config.yaml
num_hidden_layers: 9
hidden_size: 640
num_attention_heads: 5
num_key_value_heads: 5
head_dim: 128
intermediate_size: 2560
vocab_size: 32053
hidden_act: "relu"
norm: "layernorm"
norm_place: "pre"
norm_eps: 1e-06
positions: "learned"
qk_norm: false
attn_scale: 0.0884
bias: "all"
tie_word_embeddings: true
parallel_block: true
init: "normal"
init_std_qkv: 0.0176
init_std_o: 0.00414
init_std_up: 0.0176
init_std_down: 0.00414
optimizer: "soap_variant"
learning_rate: 0.00227
lr_mult_o: 0.625
beta1: 0.95
beta2: 0.95
lr_head: 0.00708
max_grad_norm: 1.0
warmup_steps: 200
schedule: "wsd"
decay_fraction: 0.344
decay_shape: "linear"
final_lr_fraction: 0.0
batch_tokens: 131072
max_seq_len: 512
doc_mask: false
train_tokens: 649100000
max_steps: 4953
dataset: "wikipedia_en"
Each number is 128 + 32 x the weight over its row's rms, rounded and kept within 0 to 255. Layers, rows and columns count from 0. The size above them is the row's rms in percent of the matrix's.

# layer 3 MLP up, 2560x640, rms 0.102, rows 886-910, columns 128-191
size [102 103 102  94  99 101 103  97  95  92 104 113  98  97 104 103 110  99 104 116  90  72 105 103  88]
[[ 88 106 135 175 154 133 161 112  81 171 135 111 138 119 127 114  97 153 110 136 138 105  88 125 102  67 107  72  64  62 121 154 119  92 146  86 130 140 118 142  96 169  98 165  87  98 136 160 117 110 230 114 105 121 109 122 129 131 177 156 121 110 160  83]
 [194 169 121 159 130 151 139 163  94 139 114 112 117 156 104 100 153 118  88  79  63 174 122 131 124 142 117 130 122  85  83 109 153  58 186 149 141 155 150 118 137 157 101  99 165  88  63 143 168 156 136 154 164 127  96 131 134 159 167  91 158 152  98 122]
 [166 119  56 139 159 132 133 220 114 142 166 129 101 169  90 165 124 167 114 148 205 118 115 130 158 203 169 104 144  92 140 100 116 126  44 121 113 102 157 155  67 123 156  75 129 133 177 178 147 152 108 109 134 159 125 108 172 107 117 161 120 103  72  87]
 [134 141 130  10 122 106  89  88 112 110 170 133 137 130 154 129 173 124  92 146 207 104 176 143 107  90 153 125 160 111 118 145 116 154 105 131  77 201 151 138 143  84 110 140 160 104 114 171 100 113  99 125  81 119 159 122  86 165 132 181  88 172 149 147]
 [105 156  54 107 151 159 167 139 123 151 129 186 131  63 132  78  55 102 129 111 130 154 100  79 163 144 130 160 147 151 135 119 158 134  96 159 179 104 141 150 150 112 167 108 132 133 126 102 195 199 189 162 114  85 119  59 169 121 142 109 143 160 126 127]
 [136 110  92 113 135  61 149 131 112  96 135  60 162 136 115 142 119  96 115 135 134 140 140 122  34 138  99 141 114 115 122 164 154 144 135 105 139  88  86 129 126  71 137  85 111 144  93 170 114  85 103 116 142 127 101  90 138 148 107 175 112  83  42 152]
 [146 172 112 132 112 145 129 132 103 115 165 152 161 139 151 124 151 162 137 152  98 111 155  98 157 116 107  84 113 101 110 110 114 197 127 154 127 144 115  81 135 101 127 142  54 141 163 106 155 145  94 181  78 116  77 133 185 116 147 124 139  83  92 122]
 [ 88 154 147 117 127 158  99 107 126 187 116  97 136 150 163 127 150 167 167 110 159  88 170 126  53  98 120  93 148 143  92 205  73 103  84 172 197 160 127 102 193 149 140 111 149 129 109 110 101 103 175 136 157 213 113 109 110 176  66 134 108 174 140  98]
 [109  67 114 114 125 144 139 114  90 152 155 145 116 146 144 103 148  75 130 172 139 110 214 163 148  82  90 125 117 192 133 140 124 104 100 123 174 107 150  83  89 161 137 130 183 130 103 138 118 153 117 138 125  59  74 100 160 182  49 112 172 163 101 183]
 [ 74 124 138 106 106  89  58  70 109 149 149 137 146 142 131  86  97 122 143 134  72 148 139  99  75  87 102 124 166 151 148 139 188 120 177 161 168 101  89 131  59  47 104  81 115  52 150 146 133 160  95 162  90 115 172 153 151 161 131 195 173 190 139  91]
 [138 149 126  85 151  86 203 107 188 184 206 166 184 114 144 138 143 123  62 116 160 125 126 133 104 150 127 138  98 177 165 170 107 148 166 145 221 106  98 180 118 116 116 104 144 128 116 107 128 105 212 138  97 128 153 121 173 188 131 182 132  98 125 138]
 [110 172 137 125 163 162 153 149  81 100 133 199 179 131 133 120  77 167 148  99 118 155 116 120 152  96 141  91  57  92 167 123 134 132 114 107 171  92 152  78  96 118 122 136 103  94 212 125 174 145 116 160 127  84 151 130 159  92 130 157 174  96 136 153]
 [118 121 159 131 217 137 129 161 113  65 115 138 182 138 140 137 138 128 152 128 156 158 129 112 102 101 119 129 187  99 127 113 152 127 148 103 135  68  83 157 117 148 165 124 119 146 102 149  96 149 137 172 167 115 110  99  92 120 189 108 100 148 123 107]
 [127 112 105 162  94 134 125 100  91 104 123 149 122 105 145 137 116 138  92 107 156 126 165 138 129 156 130 124 155 148 114 132 103 138 144 155 195 126 181 112 118 145 129 177 137 192 161  86 127 156 124 110 118 138 103 109 112 150 107 159 105 197 100 115]
 [117 121 209 140  92 104 176 113 140  85 120 116 176 127 134 144 147 178 139  89  97 120 110 140  99  93 138 104 152 140 107 168 152 130 111  60 154 167 124 113 118 112  99 211 100 143 193 155 126 107 133 190 115  93 135 145 161 121 149 116 147  91 126  98]
 [110 128  72 170 139 175 144 126 160  90 122 111 118  38 128 174 128 177 133 162 119 128 123  88 151 113 101 192 121  99 131 134 217 134 131 127 130 182 107 107 182 138 173 147 153 163 150 144 196 123 132 182 155 116 183 106 115 121  83 133 148 153 177 122]
 [105 115 136 136  93 177 154 139 156 116 137 112 126  98 146 136 135 136 143 109 145 146 152 178 131 123  97  86 191  80 145 152 110 169 117  87 129 156  87  95 138 107 179 134  58 142 114 127 131 122 179 157 170 131 108 111 115 151  90 128 170 115 171 146]
 [133  93  85 114 114 120 120 168 184 144 124  97  81 122 159 112  93 128 106  91 105 111 102 223 162  94 199 178 140 105 155 186 134 160 136 100 187 137 117 108 107  68 117 138 201 135 113 128 152 193 129 127 179 187  64 140  95  79  99 120 146 106 121 145]
 [164  69  83 135 122 139  79  96 129 145  98 165  87  84 119 110 125 192 192 143 131 111 104  77 121 147 166 121 140 173 119 162 167 126  68 136 161 153 120 117 124 130 140 111 157 148 150 120 134 120 131 123  98 133 180 131  89 129  96 108 111 165  34 197]
 [138 139 135 127 167 159 100 146 112 108 133 128  96 127 125 160  73 163 143 146 139 173 154  90 130  85 118 111  62 104 140 139 106 156 120 155 131 110 141 115 143 169 117 148  95 131 136 121 185 138  80 129 157 182 134 139 135 176 118 163  97 112 165 104]
 [138  78  64 116 108 199 113  95 122  53 115 180  80 142 129 117 145 125 180 131 124 158 125 142  99 100 124 153  89 132 137 129  95 140 133 177 136 108  62 164 106 118 116 120 125 118 149 134  91  88 153  93 146 137 124  75  97 163 172 127 116 116 130  80]
 [ 96 139 174 171 151  95 104 186  86 178  61  64 161 154 117 129  91 163 143 145 127 168 151  85 150  77 140 129 155 106 157 120 150 124 178 182 138 154  92 157 171 101 203 168 122 129 132  85 103  85 151 149 134 116  83 133 120 116  91 133  95 101  75 199]
 [120 120 139 146  80  95 128  95 119 107  79 100 139 132 132 136 123 136 114 175  68  64  96 190 135 132 132 141 119 148 111  85 120  89 131  56 122 129 139  90 164 145  63 125 144 113 160 215 134 179 158 142 164  72 130 120 104 136  91  72  52 126 124  82]
 [138  76  96 169 101 102 155 148 130 103  78 122  48  69  65 102 120 138 109 123 152 138 159 174 146 115 144  93  90 126 161  90 120 139 109 105 196 132 153  32 155  10 153 113 163  83 120  77 107 143 144 125 121 198 216 106 143 128 161 130 110 106  47 139]
 [160 176 142 128 121  73  85 217 151  84  86 130 128  61 118 119 110 158 135 132 122 153 163  97 134  84 149 168 122  86 178 126  67 144  82 160 141 167  30 106 171 160  85 170 140 143 132 124 141 104  97 168  97 105  77 123 109  85  69 139 130 167 153 124]]
# layer 3 MLP down (transposed), 2560x640, rms 0.0951, rows 886-909, columns 128-191
size [ 97  96 102  82  97 103 101  93  90  95 101 118  96  95  97 106 111  91  95 113  94  77 122 105]
[[125 158 174 127 151 146 131 106 106 132 104 163  81 120 100 203 149 109  75  82  88 119 194 158 184 134 155 157 105 114  96  90 190  96 136  78 103 116 141 130 130 132  94 163 148 170 133 180 109 139 160 155 147 156 142 137  72  96 145 132 149 158 171 127]
 [121 164 138 139 172  95 138 152 107 120 137 116 121 148  30 149 112 128 111  60  83 157 116 130  63 127 149 204 139 144 132 161 147  79 127 117  95 127 107 178 158 109 141 121 114 128 132 113 126 161 136 164 126 203  70 215 122 115 161  87 123 141 116 177]
 [134  86 150 112 140 186 112  76 102 155 164 123 147 150 142 141 104  80 118 134  93  98 117  88  96 255 144  88 169 137 126 120 187 141 118 143 116 155 116 137 100 116 109 107 166 126 123 135 120 115 116 173  75 122 144 111 119  80 141  94 151 148 107 132]
 [107 100 178 122 199 133 155 130 115 105 150 179 105  75 170 138 113  79 119 152 109  78 139 126 160  87 136 126  88 140 166 100 165 104 120 170 108  61 108 118  92 136 166 133 141 136 132 106 131 122  95 156 141  87  93 161  97 138 102 124 114  40 106 142]
 [134 113 168 105 100 118 161 162  87 105 103 205 128 184 166 150  84 179 114 102 150 103 143  79 147 140 137 120 158  98  81 135 166 168  72 123 104 193 135 127 154 182 117 128  92 100 155  44 116 203 113 141 146  88 121 175 173  98  85 131  84 195  84  88]
 [233 140 164 141 162  90 136  99  78 140  95  93  94 124 176 127 160 105 167 118  75 139  81 168 127 142  95 145 108 210 149 111 160 103 149 110 116  87 138 130 129 131  87 152  58 101 147 100 180 116 174 172 144 146 160 102 171 123 149  57 101 154 142 168]
 [165  89 160 129 103 145 179 127  99 105  83 161 123 103 117 115 127 144  97  95 118  98  96 211 143 119 102 116 174 164  95 120 138 109 146 118  98 122  83 109 141 129 185 145  96 124 186 176 102 136 157 109  65 113 103 203 129  94 134 129 122 108 178 158]
 [159 106 166 127 122 160 161 119 105  88 160 150 127 103 188 156 128 116  93  79 112  98  98 138 141 146 113 190 135  95  71 148  68 108 106  98 112 124 130 124 112 118 122 204 138 189 168 171 114  86 149 107 100 126 133 109 173 114 118 114 127 124  79 111]
 [129 154  96 113 159 110 166 195 133 125 177 178  94 155 193 156 104 187 126 181 146 122 125 117 125 173 111 104 111 129 139 108 150 100 113  75 149 124 113  91 143 107 106 111 125  80 153 130 129 111 134 120 163 162 125 168  57  97 181 155  95 183 146 115]
 [163 136 149 104 138 142 159 106 152 137  79  90  82 197  58 143  89  92 120 140  91 196 104 114 158 130 143 149 133 146 102 123 110 202 137 107 121 134 162  74 100 141 137 133 118 135 186 108 111 102 103 109 148 121 103 104 131 151 122 125 143 163 120 174]
 [114 130 186 127 162 214  94 126 124 148 103 161  89 162  89 156  57  95 146 135 169 160 115 188 141 148 191 137 133 100 154 132 150 109 148 102 129  69 148 160 114  61 133  96 116  97 149 118 152 132 133 111 123 106  94 160 141 155  97 153  88 109 123 121]
 [100 174 134 126 154  83 143 104  83 124  90  74  65 137  85  85 160 189 128 119 156 172  64 125 139 107 117 137 124  86 184 142  35 112 137 121  90 171  87 110 124  77 108 150 129 195 173  66 138 137 165 111 205 143  27 130 135 125 146  94 100  97 131 137]
 [155 143 105  53 119 160 146 135  92 156 136 141 134 111 191 139 137 105 168 126 126  92 146 116 187 183 158   0 109 141  75 160 139 160 128 162 144 131 169 147 167 146  72  87 144 152 145  97 120 112  90 150 130 102  33 158 114 159 164  92 131 105 129 153]
 [ 98  47 120 141 142 150  95 131 127 152 157 152 146 131 151 109  71 152 141 108  91  91 110 141 179 132 129 103  73 115  73 151 119 138 101 147 134 104 159 149 125 184 171 149 118 102 136 133 126 106 194 114 158  88  77 178  87 141  91 145 125 170 161 153]
 [205 144 179 114 111 192 166 139 179 124 126 197  97  97 113 140 130 157 101 105  63 175 129 176 127  81 121 115 135 115 161 147 146 143 155  81 163 121 113 142 145 126  96 121 117 160 130  93 121 141 141 170 117  78 116 138  78 111  95 167  75 106 127 136]
 [161  62 112 138 126 105 128 100  89 125 116  98 140 140 160 119 209 180 105 162 181 126 226 156 145 114  99 120  79 153 113 130 100 188 163 120 128 137 184 111  79 120 137 153 147 130 134 143 186 156 187 128 150 107 149 186 164  98 104  96 102 138 120 100]
 [119 195 143 127 126 150 121 123 108 112 140 150 111  87 113 121 114 123  67 136 129 124 168 117  99 143 188 164 145 142 155 169 108 113 102 164 102 108 133  91 118 146 159 104 190 190 110 148 163 115  82 103 132  98  40 129 117 154 163 118 201 136 135 185]
 [160  70  53 151 141 112  80 128  97 127  94 147 120  83  95  95 126 152 158 189 141 128 129  61 101 125  99  81  81 128  89 129  83 134 119 105 150 126 157  85 106 176 139  73 129 173 194 167 103 119 168 185 150 113 158 151 114  89 125 148 153 126 167 103]
 [171  89 138 154 141 123 187 139 133 144 199 132 201 154  94 101 140 195  77 127 142 110 152 135  70 127 117 146 129 132 112 134 143  96 116 162  97 121 152 190  79 120 162 158 114 112 122 145 161 132 127 123  91 124 167 175 111  49 101 181 139 139 137 127]
 [157 172  92 109 154 153 155 145 109 158  78 157 130 124  27 112 100 173 149  79 106 127 170 126 177  44 114 191 147 137 178  98  80 166 100 159 144 145 140 108 169 107 100 115 127 134 121 109 151 122 132  81 174 126  68 124  91 137 114 142 118 111 100 162]
 [133 117 166 146 152 157 133  72 178 187 139 148 179 116  87 134 173 100  91 126 150 148 149 132 115 130 157 150 124  80 151 147 120 130  77 141 136 141 193 185 133 122 139 121 145 118 110 137  69  81  92 103 128 109 159 145 138 110 105  92 157 145  81 162]
 [137 123 164 157 152 188 123 106  78  76 185 137  93 132 147 158 142 123  70  76 116 138 172 144 149 160  99 145 128 140 180  81 121 140 131 117  71 135 140 132 114 101 141 179 143 122 112 117 117 137 115 138  98 166 141 138  99  86 142 151  32 155 138 164]
 [149 129 136  47 106  84 134 165 130  73 122 159 143 149  97 139 131 102 156 227 138 107 147  81 112 147  77 182 137 146  62 113 130 133  60  76 130 139 162 142 143  53 184 104 120 131 138 120 132  83 133 103 114 125  82 182 124 112 102  87 122 112 140 113]
 [ 74 125 131 155 136 138 158 152 123 120 106 117 199 111  81 146  88 152 124 166 102 136 102 126 148 154 115  63 120 132 149 123 134 144  92 159 143 133 139  69  91 150 107 110 128  79 103 155 143 117 133 160 111  91 167  68 124  83  97 107  73 117 132  87]]